Each number is 128 + 24 x the weight over its row's rms, rounded and kept within 0 to 255. Layers, rows and columns count from 0. Numbers have three digits each. The size before them is the row's rms in percent of the matrix's.

# layer 5 MLP down (transposed), 1024x256, rms 0.0596, rows 390-417, columns 0-255
105:127120078118102154109178143104162159114158113139131143118109172127141177137109122127100134145075120074143140130122122106141109158121111159048135126106110158171142127091098138141151171117090118105131163107134125136103133084149132113160138092147112120094168144084153128158091124128135105119149119149134130173162137113146126118142142125132143120098121105132154120157138126145082139121132134180145137166140144132115125123169111161173121151153160112137099097128138133114117138155109082087121127148089129117133128135115109136127135152085126162128129128158107117111180101134126114115075156123144137107124124144131127117126134103143133191172161123115126132140128129148128102118178100158123123166134095136105081139077083120131094181129114128078161139084111113154138129172103116
021:128097149150143168152183112141098109128135104133120118146133120119139113131088108147108143140104131172127132138157097129122156102154095153164126134166152120100105087111111116101115143117144127141138090152118144100123102169202133126111139141125102114153152145095149143079099113091144138048130126117109145171106145130118126067170142156139173071154143158080118128143136161093085130124180107143079139138172088119142132122121129105146118140094091121137117131129154112131159120131105100135128135128125121110119086124127088112166120100125131113145119125099090102165111123156123123140096108113136101144140112134102125110102103109084137157155089164103137127118098100109096167151155132139162126108094143115132100100111125118112153124144110098155089117088093123137123098111100087
101:142098135128118122117123109155142104185103147145141153178151186156081165120108114140130103119105119147128161093098144128125115139145105145149142109118145129150119139117096117125185118120117158133047086100101156109129110106110119120105115115126098150133101130136144142112103115154090092096127117090141125130130122150180128101133143123140164091115102166132125133168144137153152185103086155138128122135150113123159120124135119163165123156125139147113126175130113145149148131111146127134183149130163093131149107127098175146160139146134125163117144157128170093105114131125132145127148122124132131142136173126147172166172144094132126128118111098051130142149145189147119074127149146150117102138106160133168124118126137153119155112141102103161139152064087118143111140139107127
102:165136144122155112169106117110119133128105128154118123106139153130134129147123164139094158141083087132176119115123132136081104138129111157166151109111164127150115119105116088123096129155145155097156096137109088111121140168161141138157105173162119135131126134105112150087170134149142122124139141112118106133161129175104154148126106106081169085105117146136099098152132168110130139120135115133114100152081140125108157108144100091127155181081112114130126102103136116142126116112114099127104116086121134152157073111169168149100119154119127108108121120100128115145083133054117110152096127124119118130125081136092118161158144154105118101109136160108128139110095127071146153121082137129147146156060094102127121142139141119135107139130109087110131089090108175104151109129141126
098:141114121142138120114144091164090090125103129134184128140146166130154143180165092154087124078151158127091048128128127082100108150135099119123124141150133133123122119143124117131168102117100125137127147144128126138128136121126095074140133165147133139134136125116095121092161155154089145110171107175099099126128162142140110127170115133145157152133145126103144133139135137154156110115125110105116083103123110152102133099105128128163127148162147136143155088136144155110097098116130172143139096075100100129157094138088120157148087133112115072114092116097095133120159112147148105141086131125115135118119135112137119175153139084147168125118090131145153125110124139125165156169137127146147146111142143108128108167138097130122188127147104126113173123131185103142147161172135119
118:111125126129141126138127117116114127112117121136094152148130113133125132132177189123099123124113102133162134128168116137131140136138136146150101148113151135109153135161113126135114158124114079123126149096144116151119148143151137142159100118061127125164122130107123098092109119142071150169176120118154108137098097117115129118139167056130095168085114165060092163134136146110107095117140138094154145140138156114113070103126126101110137151197153185154136145157162103161144147130112092112107128134116118108109136161128130096122143126121141114109123118172117142083152133100160155104096134140131117112110159107087184146134143131150134156176131114076119165133141131146120091133150138141176132107127130167138130164161152157146127132098160145166111116106129087129109129099160145
099:140121129100113122121139142159099161116142114116154136133121064145129133164110130135137091122120139124144138166113134118114100081153150162093109108145112132084135145139147143121123147085136155096107143154131102102137128144115132120104134159136139155136110141143081130120105071137094111154145175102159130170132124111156145186124120138121137128140116087084089154151138161134148115124114107152120128117086132093088120154158102104131095106143144151121115114113149167152145171178098158097117109113129156163097121170164137140179142167088127140111116092119115134140121167128141111135130165114177168114080142143122174172118142139080184136130095143104118117110112118092098153156128086113155108110152164117143117103150113152134114136078093126131107144161130151138164112148147097
087:136063117120118144096130096113155101131130153097111118118128124129095090097107109134139156160098107099128136127117125127155157120115132104116133151141142176163140110118127209098127074165149127162118136099119183079124121115149119104126152163149136128102124102097128143137155116137100115130158119105126103153079083157099108102142157161088128136165154151112134110132125141153147099129111135130178121114106133126132100150132094146087102156126098126107095113138155129111125154101068104126097146120172155127147118146184113111115148094104116103103133150096162133126133159075116136118115112136091143126120106160171096103147113147096105112082106121150139141135134140109121180117111145096103167144107110126106151126112133113151151126162094140133146115097111087164091131106178119
090:173133150147148081155120167129125090155111130092166106115121126144117101119127186133094133130126102167112137082143137115118171126119119124144131153134171156122123094136142139131142118099151144148140109105125168147111116098110107116091122119120121142115098130130164129133145161129130145099125074092158118130146156177116091117160136115137091130117124146123179111172137076136155151149102154130149160146116076086106109146140146169167152111100151132111130146137071135153085122123126130121111085133113094117102124151120091123115168120112150089119114115106129128159122123158113125098124128145144123132122134128132180087119162168170132126146101137101128151123110124132159106148142117093186084147088153092136130131133106147099216110094120128120142077145117164146135146161107133
110:117110106141088127082132132163122124134161146154143146155129124153153113134141129161102182167158121156135132122093151129127091114162146134126094114145160133139098099111115124111104109128170112150124119143124125087116166093140121117073096098125151104096128127151118101101132077163117124085102103137105115134105159136164164121136123095118136094152126097150136120162152117132099109092168107098120142139136151118091148132131158100154095108131116119137104143082136133181141103152098146125099104131091139116082110153180112132130115134125063157159129110144163117167135124144143114166136139142161170086100164117125110132155090081134132123114100169188105172125095094127106135076072114122152122108138160107116112120130143119105127106125137123121155146151123123167124114095094135
106:085133103141123123137124107117118093160118151138079154143091130098084101142119179118109148092153110178164117133103082137138117138093103141174147134146134126133115129137120120150162141150126125086149102101096137151154136122131144099153140166096145142150121087092156130155159103139134105153121112173087115110128183146142137169075107137124107140105156089108124113097118128116146178099124131101137109103118111105137122152086141143123118119056116138132138123120121099134158111127154132141087117108134118122099131120120118130095169092137114110169125142075105119138135152141122112129158126158104093125130083126140132123087138181159151165078124118086177104126135156097094166119095151141093103137122144097128134124149137165121113185126144142124114128146113133130105107097097075
096:134124130130090117094153141112126086152138095169100115110070106150102087128137135123129173144153173109120094122102143116152103115120137143139105200157139109107103166165126138153158130099130158149150168138139149146123127107147129146116158148134139182113144088106112114145142094173078125124104119112168173130098131118154148114124120177129137140130124111159098126082145153103143157072094093127098139145127098157108100142081171101132123098121130113136121086126130146135174109142085145173147112105115140121131125128110162142113072127130182118137129136188142088149101123156115142110131142120170138119101129110097120132122105116149114107120126131137116135149159108150102142109105095119109084155123114112150125115125158091114102132115107171148125154185126130088126127123154161
092:141116125135153164120186145111161149161129142140131149147149151117124189090103162174105142144047100085112156109153126115143151129156112119139102130102096110108131114142125127119107135161125131105121111138165124119123110121122126127147104127118115115104131157157109151126139076139145074141109127143126100098157129134094170136113117164110132143134121151108080120124100135192149107086128161177090140141141110071128085175098142109129149100143114133125132129138100158132136165166150097080129145144142158130131111127113117155118140137105114149138084154117136122137141088139134150123121152141132123155110101146169111114108131177134140149122100150093090156150152137127141146105107142041129086088130107163075136125124142140098131112124140104121112100114159128161114134135121182
100:130088152138165126124092112084167138125124114147107152136124120170151149124105159129107112112117113161151104128104115113132162143150124114100111150103149105107154094120113105129113115128135122126136133162103117098175177120106111102115120131190151135139186114144202140161093108149138118124119124122163142120164130134130158115113157146126152115147118118108136112148101114109104142188096095139126126131152074135141169124114107121109108120172123141117086108094091143123100139145102169141177120107176099099150118130129126138125112174115098121154085201122158084148122111138122117102152093102129147139154108110132139110135092145129138078133159165174146169126074135125133135079121110156122118171135109084126120097110123117128129162143136143136110169141118150135164140146161149
097:086131124119103130142130111182132134124137098163143094124066145159154166133134118101162143156121144100109119118113132087166164152134095162143134147181122139142151172096090161148141140160093104141141119121126163103148126102164140103144150076093123159149162149110144091171125110141148148158132131125118129132151129095098159117123124131118109111104098127150187106099134124113099114115098162132186096076143157153109140159130104115154161136146124119093150151168111121143109143113148111100114129157099128093158124157114139124111131144141151148138159157107131140102135120134124127201153125146160127121134161142153133128129134115118132056103126079129132153102088162150089101115154127162141141153123092123125163128126065149109107100100114109117145160134087126121126128126139122
093:125122139127108124166111099141110129145108115149113176157127132145116104077128164144108099128126161109156115127165106114161136116124162142164126118143116128120124123107124140101131159122147132131137116118101148092122081153117098145129130091156144133194129096160164118128089155093106123123162118101147104163141117127104117110149140184099076096104071134165138101082079123134134110161148134116137135167138061090110135135167166147133143139184128139192140105134127153137109103172127140136135074143105124142100115109146112140109130141096140151139127087103133109157113105081151135118091108125123122165150154090149164111099099109145131135120071130144131118112126108151117111132168157098119100121161078110123133174181125124123118099129118121120103138132122115110156148092136108
103:097132118131132131124133144086121113119123110187112101127060117127115134088164119091158148089166117105127094140103116158145104121156090124126149131135152113158140103155112113130154135123142154137139144153124140131115117133116193127129130165122160153087133107143155138119117163124109124133140123114107144136135099148146164166104100163166169148155100064190116131095141141117146081147097123100086128134109148194176196110092170139104130100105108109110119162061110141132118143103106145102143124132107164093155137133144157105090070115128144107132115129125163132088105153107103128148132135115091127123116136131140118101094133146128135148110116122121160136120134111145098090107107159169127130129110103132135119083121117111126119137142145133156104095114140171159117094122139094
108:138132109113134092128110121145078121162121111185136112128119098136133178118113134123123136136140075163147153133121122137114140182114089130121116168164127126096144154103147113118120131133123116139115141105118151130156109159161153133134070092117118079135155101142119132144096128164085144158123109121142143054084131147122108153114152106142136156147139095098118132136134136113132110104128123142128112129169157139130110097125144180127142162151128128136152144100135109180103094112172128130067100128136074160128133078097138114153142135162122104097095147141137132113146151114057124143096149142120148112116118146131127126093141138125172149111120151152166152192074153134116137161136122106178144137146131135097152145174150106081123120155118128114158147108175133105126133101093132
099:117125087119088122105142138119120115103138117132120147053104142158185158091137145116130128163134132153148126127132119137118115133137167151156110124124154140128155101108155179117107114124145106090154194080143149136108102130139179136101105080133122129156141087109134102165124141153160083165118099132139137143109144131142162129090136132147141146104123140154125135115121140117158131147126133145105100117116161142163119128134198126137119120137140119136134098123162147097175101120110130132126150165134136130193141090146099122156110183118119107130097120145137168116145106105149122115160133157139142106102096141141090121150155147120104135105090145160115109104116134140124121117052098131120128139092123127146165079109116124097132133131133180179081142117123094116161069090144125
108:139145137137122107109108120096147099124122101152152155102110131152145151158154137139129152126124128137119142131144163139138119168093145165126149111173146143143119089135111146107128139137139142089114126118140153145123128147145097162158121122122122111112106116110154121118195123173176172138083099127143131167081144170126129093121138131140141172173133168119133108123144139103094106127132143121095131121121167154141127136139122141094107115161129103140096157115126090171123146155132078138109161126134192118152198149127090125110112128145138173098162108062113082145118118154125145172118097118200137124156116134139119105132107107129102118179134107093126113089119125104123142146129117133122149123143150172137124104136154073165119124120099076109079129143156100149106105114086128
115:132103084131132119121167133177136129101147081110085160118119082113169106151121130111145111148079143154142115175107109142162134095120065135137140132152101140121133087081115125139111139149132125114121157134144152142116160102145142102138132129078134093110071103124154130121117109070149125133145165069166121142098136110099109121161151087142159104135116113133142120125139084167121145073144133133081119153102136143114141130153133099159147151146107134113074137133128087157088131107109098098124092157140141155111119092162104098156139132110122148183139153119121121153138100144144141121109131091105159127109141116115122165120118160147084097139111107127107120151064146162122150162140109167101125132160152109118135136114182137141138138130183139094128133130123135122107141112147119
099:129079125130082128119171136115173124120128116104128149132136144128105141168142087103150131152097101120149112108122080148089178103105118124162115101139115121129112117116173128102153127124116122135129174140158144094166101145136132105141072104142100118138116140145158156162088099116107136110069110167089133140105157154171096117094093157126155121156134145087175142114124140084127087144134139159153135096146141103131128162113100115107109154117162156124152116093145121186146148165122099135153109133138104098137108075131166128124086138124152075110115148107131137146171120127119147122150148139148123134112120163151147117126160168106146119149119135162132159145091133120081151155091113150113151133145093129129125093152148183114096143114090129120161075102112143124142130116126139
105:129124097146173152118186122156122152132123138078100110140125162135167112135099146119124113100109123128118117138151122113118178087148110138143117157134134133123101101115103164131157154075120152155159138113078119116127149147105074163111094118104145144155080125133161104165102136148140146148157166145202104095142082101139134194136149072123128107137114157102112135072133130160132066116132105123136154153112115110097137127119132170150095149110141130119118110165159127127077111132144103129142138146108076142167129107109140115097122123125087118088121140132149116157167116125167129084102098098138136132116081146122110136152138100166114127136153172133150157127125107107108087129116146133139162139139128109147142155106154146150138125121152111138115161115146134109159146112166119
101:108135117115126126134138123114088146140109115082122172106101127143136103150104130146158118131110087150163101125088138138144088112108144143145132107139150107121075130158137131099129130127167127169112092128096130109118130148134114095096129128141152147110099095127105076131080111100119103140115174110098111106065135141181159126132134147125134098095108135082136140139195106084114140143108136141141097115170118122156142065129117108158121126106151183146105156130160081106130112126180136122120162145149128091136096134134090106091177132111112110157131141131135153142134130088131144143104131068129097115122122136125138171125112116131121095123114144086130159082161153157135114119098094159115168142056091147152141116131122113125134164155119156121148096148111146122148142147127134
100:110103150127159136109143121103145137125134119143141130120164162146141152121106130082101133117112128074143127090120118131112116126131113110164140173074170129124141139099142122104150166114160134097123137128155133131080151109110171149122136148147107144125096119143149083111093131135121116126116130159136137196156055120123121123124113146142127154141111101147140165093141122162113130166146151132154148074114133163140147156179142138087153108115184150110138124118131081149140075153100115089112102146120144109115109127121119177154106104120087195139112115097125124090139111126108151123117152169125149180124091160140125100122153083145125095088148107113081177133123123145123119126113114149090101131112122145105159165161113152134095137099100108121122120157136153132174133150100127
094:120174103141147146139100119130102116140114115139158126124152143161128086127129101107119174135141104127114135154132111097154155179140143165099116123165179125139091141162125133132139144148166129147122130097127126122099136143140147112079126125145136148172106127141101131111138119135144154086125143132147147139138158122143118151134167149144131106133180152123173126177036103139110174147119113156149121167103154109124150125116146150079108117098152107106139113129165084151113115135111157135132148116157160153081109141146160143129161125082150145106155151133130159150138154134063136107159151188108153156138105107145127098155141135120165117144078130112136142108145150151147165126143095101089130119119113141093130132146136118109104101165100112102089101100101123086080145129157150
102:129122134144148125137111094114142150153092109143129093133108142137154101086122145125100120140065155109145115090150143140086143150158158112105181131105119108134179135091104118095118127116122086097121141150116151118168162132137135121142114130143126145138130106134142125198114087156106162086121114170118138177129104158095156107120165096132100120088145147123123120132140138102125144125162138112133130131123143090125156132142095146140146163163102128103131158099132142111103148063136086096140136138132138127107166120156149134095126177137105113132138176120076111121150138130136137161087134142129088154124118120148122108128099167128085121141129092110137157105109135106112096045171104128131113172111101117125112166142124138138092135192128114157151127139159085150125125164121144
105:108122097140099111149159115149115134120148129100073123133142125107111135122144108162108125100094109126128108093079156111125153123085143113170125109156153108099175151112145092072165110116172157131042153095121150094135126169095173112120123100115157146153035132164130129123154101158151173154150101129107141131145123136136150126145102126110115081135113124129160078064130136152129136123154125150127130125142126122125150136116106133133152090124173131146141140120152104155127150120140211138103146111103150114131111135107162117122093117107140118126108133130094138126103141075121142151155174134108125151148120132169113127122142123127104141109146084113120119150129091177128150107128139120123122104162127134122127105152133145123129155162146139125150147096156121121142094133112075
# layer 5 MLP up, 1024x256, rms 0.065, rows 391-417, columns 0-255
033:146136097112102131126079122113144092145119150106123107181117103115128137122167097174131128122160131131135146108169144139127170068122151087109145099110105144134153115134107186120145119166116150115139097147108135157105094136130138182135143121153129142111167104100148103149102103111145121155105148123097148092117132099135162086108150114156131108110112114097109143108152084176180116079120136093108125114094155083156092117127095117136105148156154128164089134136125132149054137151182103096129116136136111082107145163167125120128154109082113141152121118114137161140127128134145084117141114129097097161113128113143122129162095127144097118094150091136122124126149122144126137099107117131129093122153164103134155162160098153109096139074124145138110110099088125130139129157129147
098:121125148105130129102113109091180142120124108133128114129106141128112156113169098113137064090132138175115178115171131096135114109083156096152098156129119155111086095149101127086101122123134150140101154086114105151142150141136151169103158100095118197092149118111162156185120136109148164161095144155102122090124110125108133145117142117107066135082128128133094132148160138156143125114109125126115128140135146101171100115134094118132142153127187121151128071141140142158131093176104151064158135142153139108114148121126114122148134141162114147122116160125115145140127133180109147116122119122130156081123082120132136152147136106138126139105110105154160156097123138137121164139133140117128143115142092081130131144157117137120143102114085113116167085144117094121163144121124132
104:108124164118103114120122163106130130170121170113234113149120151095110127085130119146149127138137165138088123117121160110128107091155140128122130100146115143143145113109155101144149113171130134122083142121142144116107126128139126157068071112142148116089195083142114135072119123113135117112153174158079096142163122151140172104060131134152112107132121118128142161131130091140126130111123144113098190153144101108123142120154127154168158131136119117120122158131127113158139143179138114144120164147177158134143205152152133141121127129101139131112166102142152126138108114119134110148124143114134112140131114151104115158138091162129133143104147116146123085089125138135133131157090131135102133135112113142161118141120113148101093150161100131141101127139109179121124132107162148
097:112122125107095121141150147142124153164109110122130118144119145109154085109125145157109125102124113110125139174161114154107137106113119105105145160168114123116120125124103160144085144153129120113078129078102174141083104120153107163123113140113141126124130128098127137102144116070140119129145153164123107131176124089147130108113116126149096128120118146112122153137113111135128150115143116131154176122141123150161104133180139159154096159149174129167122098135167164107159100135125129109158143178152089099108166167111091119108141148126127120124146116105111140128146105124163111072152142107086106129194109128083092142097134158161148138110089103138130126136117147138116190115138139128082139067135141082166151162106104140117165139113133149100129078130106153187113119118109106
114:130133167135077100116149126097133160154065123120133111149085106104159113155141161137121133133152146127082128168132074124134158117111148159126147155104124134147161099164108135127113120132112100171175109142130118127132118108112118123130087113172147127133197140129102132138153107102151155138137119150101122144156105107115140140099128117185149110099170099151120149103141113146160122089163131156120140099137139142120143111155141149160137120157166102142114151135145093105129133152125128134121148138129117124141134121135086145092134107099137101121114136117144194133131146131148108137144166137133137171158147166128185158151121143127124131159152133132135121097136110144156094144093116134051120172137155094145134102099111155134091166121146113134174131112158127224107121126145158
104:121127147113134094130107131115101122155130150120171114134124127135093152120199114105142117141120109138135116159159123138136130089173136095117148097161097130171139131135126128145156107135131148135161139131123127149124129144089086134124141130132144120179143064074166139120146141105122165140144153118110144135110146149170168069090175125154099124162123124145137121107128112131103123119099130121085117173187144101176093109144067096130152101166123117167152163118078162135094080125155132116119147142123113161157111162156070137153101121100136101108156114131121177118058096130136129118148126126105133138076109140170124145126143097099089098143119149151153127114145130108124128119135154141162127154121119144144137128128157112093132152101126095103108126163117120113119102118110127
087:129144101140135076137103115119123114124121176129151124110133109120147139137108151139107104139097121144122168163147151117094096132115150142129156141128121143138115151120128125153125140124151113113162108113133123159173099108136113139118108156137127112133123151140193145134126159136135116135129111158136141114104147129108124136138085111100099106063118141109085130167155130154152125148064158064135117148079106135172104146126093139118127134093133146124143132164124112117114068119116096156145162160106080163092132148120094136163108162115146105121115146129152113136131158146152119117172040125108145105139124148159146086123143201140140143153166098110131190152147121098096152130098117125132139139159142136123169130098125150160146167166090109099142138099124133129132133080152111
087:093165116109118183100149113065130142133174132160124154141086110169123160138157113101138136095170113147133108152095152138121110109091146111095148143133120096126166159094113101097119139148097131143131098138127118121130156128167133147159153111146139132143128142088117146116110125114121128151095157114115156085129090119120137138132074126161159103145083102127073156128136175125135136103137168088130102130098145127103114157112114173185149163128144166123087130134132120129151132122131142111080134087117124095138119128179133101133063133109122102166127150131124127142121105133133149125142131086127106131124122138137104140161099111135144075108119124150129135154119085089120154120112117197129160107189147129106104149153105146133138121145104162134143117155138119171158111088147154
108:127137127104096070171124102121117150129102115107199144141132137106138117136159108117145165126152126131123124105109109105131122135117155141100112116157099108095154120125056134141110138121109155148164131114127162203139131066121137131116100137127100165115110129110135127128129169161154137126077142127114118102118145146105131116112101096142091100132084122101158155133139098176142150140133134127109161125133101081127144141116120141100163141118123152077149141163119134148150138150158110132139146114132153040146152127162154114135149102147109142171128142140136138151116153156127106104143119125143135135098128142165103097127151162168119081125148127123156119108173118116116146150137086125095124094168118148095177120159135138145115113128118076076113137139113161095150141097123072
105:118149137117166134112098134140126109111141115129150120166127150084157145118144164172127107131094101076159141131129100103128158141144122102122118115153096141127148115152117108121092131122137114154141084173145138134093132093120101179133125105113126149155119096146113187167106145111088158131126193096095153105110120120138100100133131107137124100071092114128138086116112111144135077125135140130116135184141146124177094110150119089104160135180130131162121121157148175151109179163154082096154135114100133124116141102113118075108117137073164137153130106109145137133095137114115145141144120151092133139115146130128123100123125114120086130145109101169124087168096116152148099116135145130156144124119176131137103135110105106105111119135149118128109116144115156208143115155132142
097:129123157120114144092108135136128157092122119119105117142114116109161174150125136105113083152159095136131161119142112099123122084132124107117110073165136137169134108152141111107176121143151114151110129139135125156133140111135123178128141115153129127119139114145132137131114164107123159152174126160106138144145127157128118155073136128143161116108117122132114104069132152144151089127125136104063111134125146107154168112107089123138156119107141113175196103097106170092104109138129096141109138161115127064112107119122121190144159136109119121111104151085122146100141148150117118122106106121114143138125166088117088103151129105131137075100107104093125108155166125146141134187188148156127136116165153098160121129103096101103112094098113105104128127151117159130156170132103103
090:137111065153117095116104155135093110103128115127175130134128139119124111138144132100079129104121086107156139099123106094142097136098136103167135145132118117117115118122060151112149137111141098155108116111134152152121092169148144127134109113144156122135159098114156197172097121138144123128121152122142117112138157160107144109122107117144131162168130170115115134133140103153161141144163159081144156116114113112119079134114110142156141112143096189093153101143136085172111163129181067150156171151151121094093124143137107099136162134100086181121099113110137138145084078116121123132132120082139150159097095134120113145128141120179085091122139092140106106117094131156146153087121125136142123128120108138156142106144100141125116142119123141135116162126126114150136164135151153
098:142123146117156111137122126094120099119128145131148112167126149117134165065142074157164122135115179144125109090133148132068145091128170130111169139174149118106119124140074143120108196178110090082132131121147142124154128153145149139102143163136169131143109102142147139124165146097085129158088170143101131146174073122125148092096147115131101136106069137127157115134113127106156148156148123151093168142155153125172119116106161107134142141097143115131096110119139123142109102116132124132118158107150099126093133134104128160097107117136094111165110111117085138128100123172157121106124137074159136144087100129143121123141147146111069165161146125121125147112142142142139140127138107124090151111099168123099122139150135162081112105134130128174134137140124149121116132114139119
095:138133108104140145192105131093139173174170118137143172115144125104148095128129127106166141123166111116118146144151121140122122146114098097146165109139095106147136093129160134086137117104098087151144147124121068139117152102111125116112082166110103094127150135132114117110119130094127142162104105121063170112120116093128164115107120118115127133114174160126135109092139162121137104094127144124148173149082168116129102139146119119128095157144114110110146093104124165108132136104122134102128083137132185124176116108124106077155134124113143089122110147117140135095103107125123131158122125123119111096144101141126120158157059142120144152174085120136152097105110093114147116153124092145128140113117127094124121130154143104124126098137176137120075166201131159105126130151118126
091:122176111112124127098144128112137095131086155134139106132090161097125120149095092128162156193125180123096107127132147131113159115142104142063151119110121141161142125139123107129156100123103118127174120165148142122122129079121115168137092135098128104106135131157159106113147099132143111174140130116113147079144102119122122117099111101126140117161167180164131150149151142141143097114113108095096121112126185142142164109112145150123128084138103108111086091094129153150092162113127136125113151139117134122138099132130134127107111124128089085102118122115127132061115130187133084147123124110082138088088071132101124110126108130121118120105142137085117100115145179077122104145121138114120121159123120115120103140126117141117118166053130141104153094116095143122134143131147104
102:138136138105162110138118121130121155110163137111136141153124106110106132109139154194126100145126132101111137133110119077113161092085124111137138138138138134144155162108120124108135121096130102110115160121075164142156155165110099139111128125143164131167128120089082142135131121086104151136108146119085112136114150104082080124124139121120145076125139171147104129125128133179159136091116136082086122162140129149132098134100122153110147157153117146122142136133155127118092090141123068102135102187131076131124136136156138139122098145082058125152145110128106134113163122103163138126145111143133131136132175132118144106124105132095125106120129074122126154104115173164130060120147099122132152100168141106133135141121150124107099106109111151173103191135086141126136110154146090
103:152112162076135150121140146144138143112126139091132113103099146090170139135156146107190144103187119159120136156154110102094122141118139140120100086125100143094092144118136151158088097110135154121141081129097115117144126067148122141139110128126128143137110121178118154168148134085138090122112108104102148132108165143132121097110168096127163134151119113123139143132155157120116115148114191131124123130117165078144135112102146120099139153138131125142151130136153124135138124126132087130105199128098133123086142136125106127119138093140075118100142143139109111097117122117113047094131153124119082145138121089116102092109138094160118103124116126121153164114133116131105103111122131146173178074122154122117146125099131130155173150100137127121169131162142164153124095101094129
099:126106132125098138129131091154129161123144185125127102129087177126094165114130112157115103131130091173155123130115171081142139128107115119120146143096078155165123134144087147130094117139139089124145094122071173164119131093149133147086085082151148173120122053119105122141150123167148166079150187119108124118103101174121101135149154128140156153141099144104092124139131081135101141116119126086175132165139151124150146146102110120181128132140164125127126130130120142145088124148162102127135111131134144080121163119106130141148087110151144137147118122135143128096128119123111123111119125112160110098127150117135157156123095128154125101093151105142144135153125112091127131088105155132152118150126168132184121113102110115112097085138118103149154145120115148142158146152140152
105:130123126125113098109114148107114157104115118130110159132136102112130149135185122174114124179109129102080162153168134117086141124124119084092167087095123098082141165144091127123069162156109149133122124080124097139147104128108126096163106127123124163153146132076094132081124125103097107131163147121157126133125126136140135132107159114137116112098122113111122128136129178140158147113131121156083197123100170089130086121151114123127165137108153132101112153118102121156108159124163084162139136142133124141128141104131129127101122149093131174082138103121114131087146132138149123140064131100148100163145154116166113133118142129146148123097129087156112159112165103101138095161109129142168119096121139129137100163136098136098105130112147104129112133090123135135112170129131070
120:114137116114107129173114137126138150161152126104125106100174104115147172128152127159127111100107126099082124153107130087121118133033135079157142104139109119126113085119134117139123121137132129132133093171158130143103104126100105151117076133111114114114125152154173120168117154114093133149110156178131134060128108153160121131130133123166107079166096136119124127125158090156137087110158144109144144119112140113112135102118134108113115117126142080135114120131118126108127151118153113131162085128139157151114118133142123117142102137124142118150059124125153102141119103090162135138138105138119108140130131141151168103185085169129135056155101152154169155130131125151136117109129134112130140127124160053142138103135115149152107122076096155160117100144107143161122121134159113
096:124112107121137097115089104151110089135133123109168111143135136170095152119120097104173141137175099125154137116145060147113140089135130101130138102104155148096161122106140106142091120109130107152128126161110157180154094057105132121116130130133118116156143156143100184126121140110124092118073133156132107133173150130115117124117160133144124109135099129128119119074133093122113086089123122117125128132106102127172141111122084121136114133132127156180109131097105150126144160141154118135136142122102149143128125125140131135148101147097137122097131162120164174144132128128117101148148142105139134122134115107118092116110112115194116169116148125160107146110110154116168134166098166137114080085159156110147105115156087166057137157147140146174091120124134126163137182129129107
105:109151124113110127116151143107151125114093144114110098104149139133128131122123100128134095159119137163104161119178149172133076112122055121153130141132138144158131106117118128106114144115121082154125079113077127143186070145126106150134195093127127124125135130082108130131106117116131132174086100104119134135170116094106107106116132112106142129174173109133102132091140099184155144124101132089051121088100176126156137120113096120154083106140158119121149156098122119141113112143104104139077122116152122120149110130099155083154108137089097169119136147117155096132130173129125125133136075086100117105157150130126119126114120133132121136106123123140119159155105160137153125115129146124132136102151105099111135149112117129103130159106108092168091133109114171127137106129134116
099:137140116121099122124128133086132146116166094142159138171125162100083171133159114137118149155138127111093126148139180149164159089147136150164153111127153102131159148109144114121133089149137096122129144087131124151167120120145133142116128132142130106147090145112169154116098158138075155154123116097107095149158108107161157118113137120099112145132128143119130124147150172133171132134111130121108149128073158127133126099127104151126180117135121137146139118100102095119115122173126105112116136084129122107088119152136140131150102105049129137145175115110125090139168158162175097121118135101096149130112117089164115100156105143143079123162146095157105101124137106134127135141128102121125138065172124108121073143159111105156119093134107084128136139130088116092092120086125103
101:096106105120128092119074149112115118139134150135081113154186119133126094147108112102140070127182103110167145126101141147067145133117092090100133162123136099103161112140149129106078119110120125121157112129127133108086118097148100148093124141150123089127111153141145166153130110108132109135112122102106189105126112165168169145135141115088144103106116101133086110106136168131161080140123091147113146121098178134158130128155100070137137114156104098131136131135140151130161107177128133111174101105120142056142156141108124139165105157118124150139149118115128185133124147133179123137146111110142124116153093111123114088130133164122104101142122121139129157127152113112133117131106178149138143088142140126112142134126164171118125104108109148147129093152111135135171141110126126
095:152145133120113109133108134115163128153098133121171111104141113080147113112137130103162120116145128146101168132113175102105149110137111093140195129157121118139155144116125121128133097147106124152101140119133116107122136166139131166100112059149163123164166103132100125125124139128125130131093151140068083108142131146121142152050139123114135122130117113140125121109121071151123133134099143152102109127112141127117149098148061103156114143136165104088101161100104124179136126149118103106113143156197141118142191164139114111130150130111158116191144133134144174138121150160108132116117104145131130135151159094112108137110114172094121087130149161147124128089140118131098145119116139117141117144126156077129126111085107121143075137164093115130082125139116173121138108104139110
100:142132095116134095132157172146113131148073137108129144157107141126144147174156151132146157145125151147109135094108142092105141127129132154089122087123138154123091106173146180123110145108126155141129121113147152145110121113101132146147119135139183139100100127114135123095095156102163152137095128164141127121153176117096149178110133112145089156164111134090108107172152153117155108101129124143089167141157154127122162071118080106125082130100155074135124114125153140141131171116119129117108149160151111128091178132146117083148132087148119148127173113100150138166160124167101133114144108127156132110132092143103098126119129119126113130116148134164112129154108135128136113151140112124105137115116135143118146135091080099138139164140203116106092079139085130110121169097149128
109:156120136102130137151102127161161173153105162130165175126065126092087100103115118121174151115128130108120122103129099103103147100150128159147154152137111132150133134161113149110133107167138142113136140166093093151121096132120135118131127135152163111157141150123142188140101160133105110091106129104081124095092083165114107112138130113122141146155107146082065074127139137152116111099128137136098130167121115142132111111110131147198099102136107124108112087143164155166085132121118138142114104082126157110133107121170139155125108110133112142138115147151141154143130081079131079103115149133151137130133128088136126165167132128181146094112144108133122159128110161091172117123122107109161108114096101132140123136133100110112115143098133132103124149072142136149120143086126129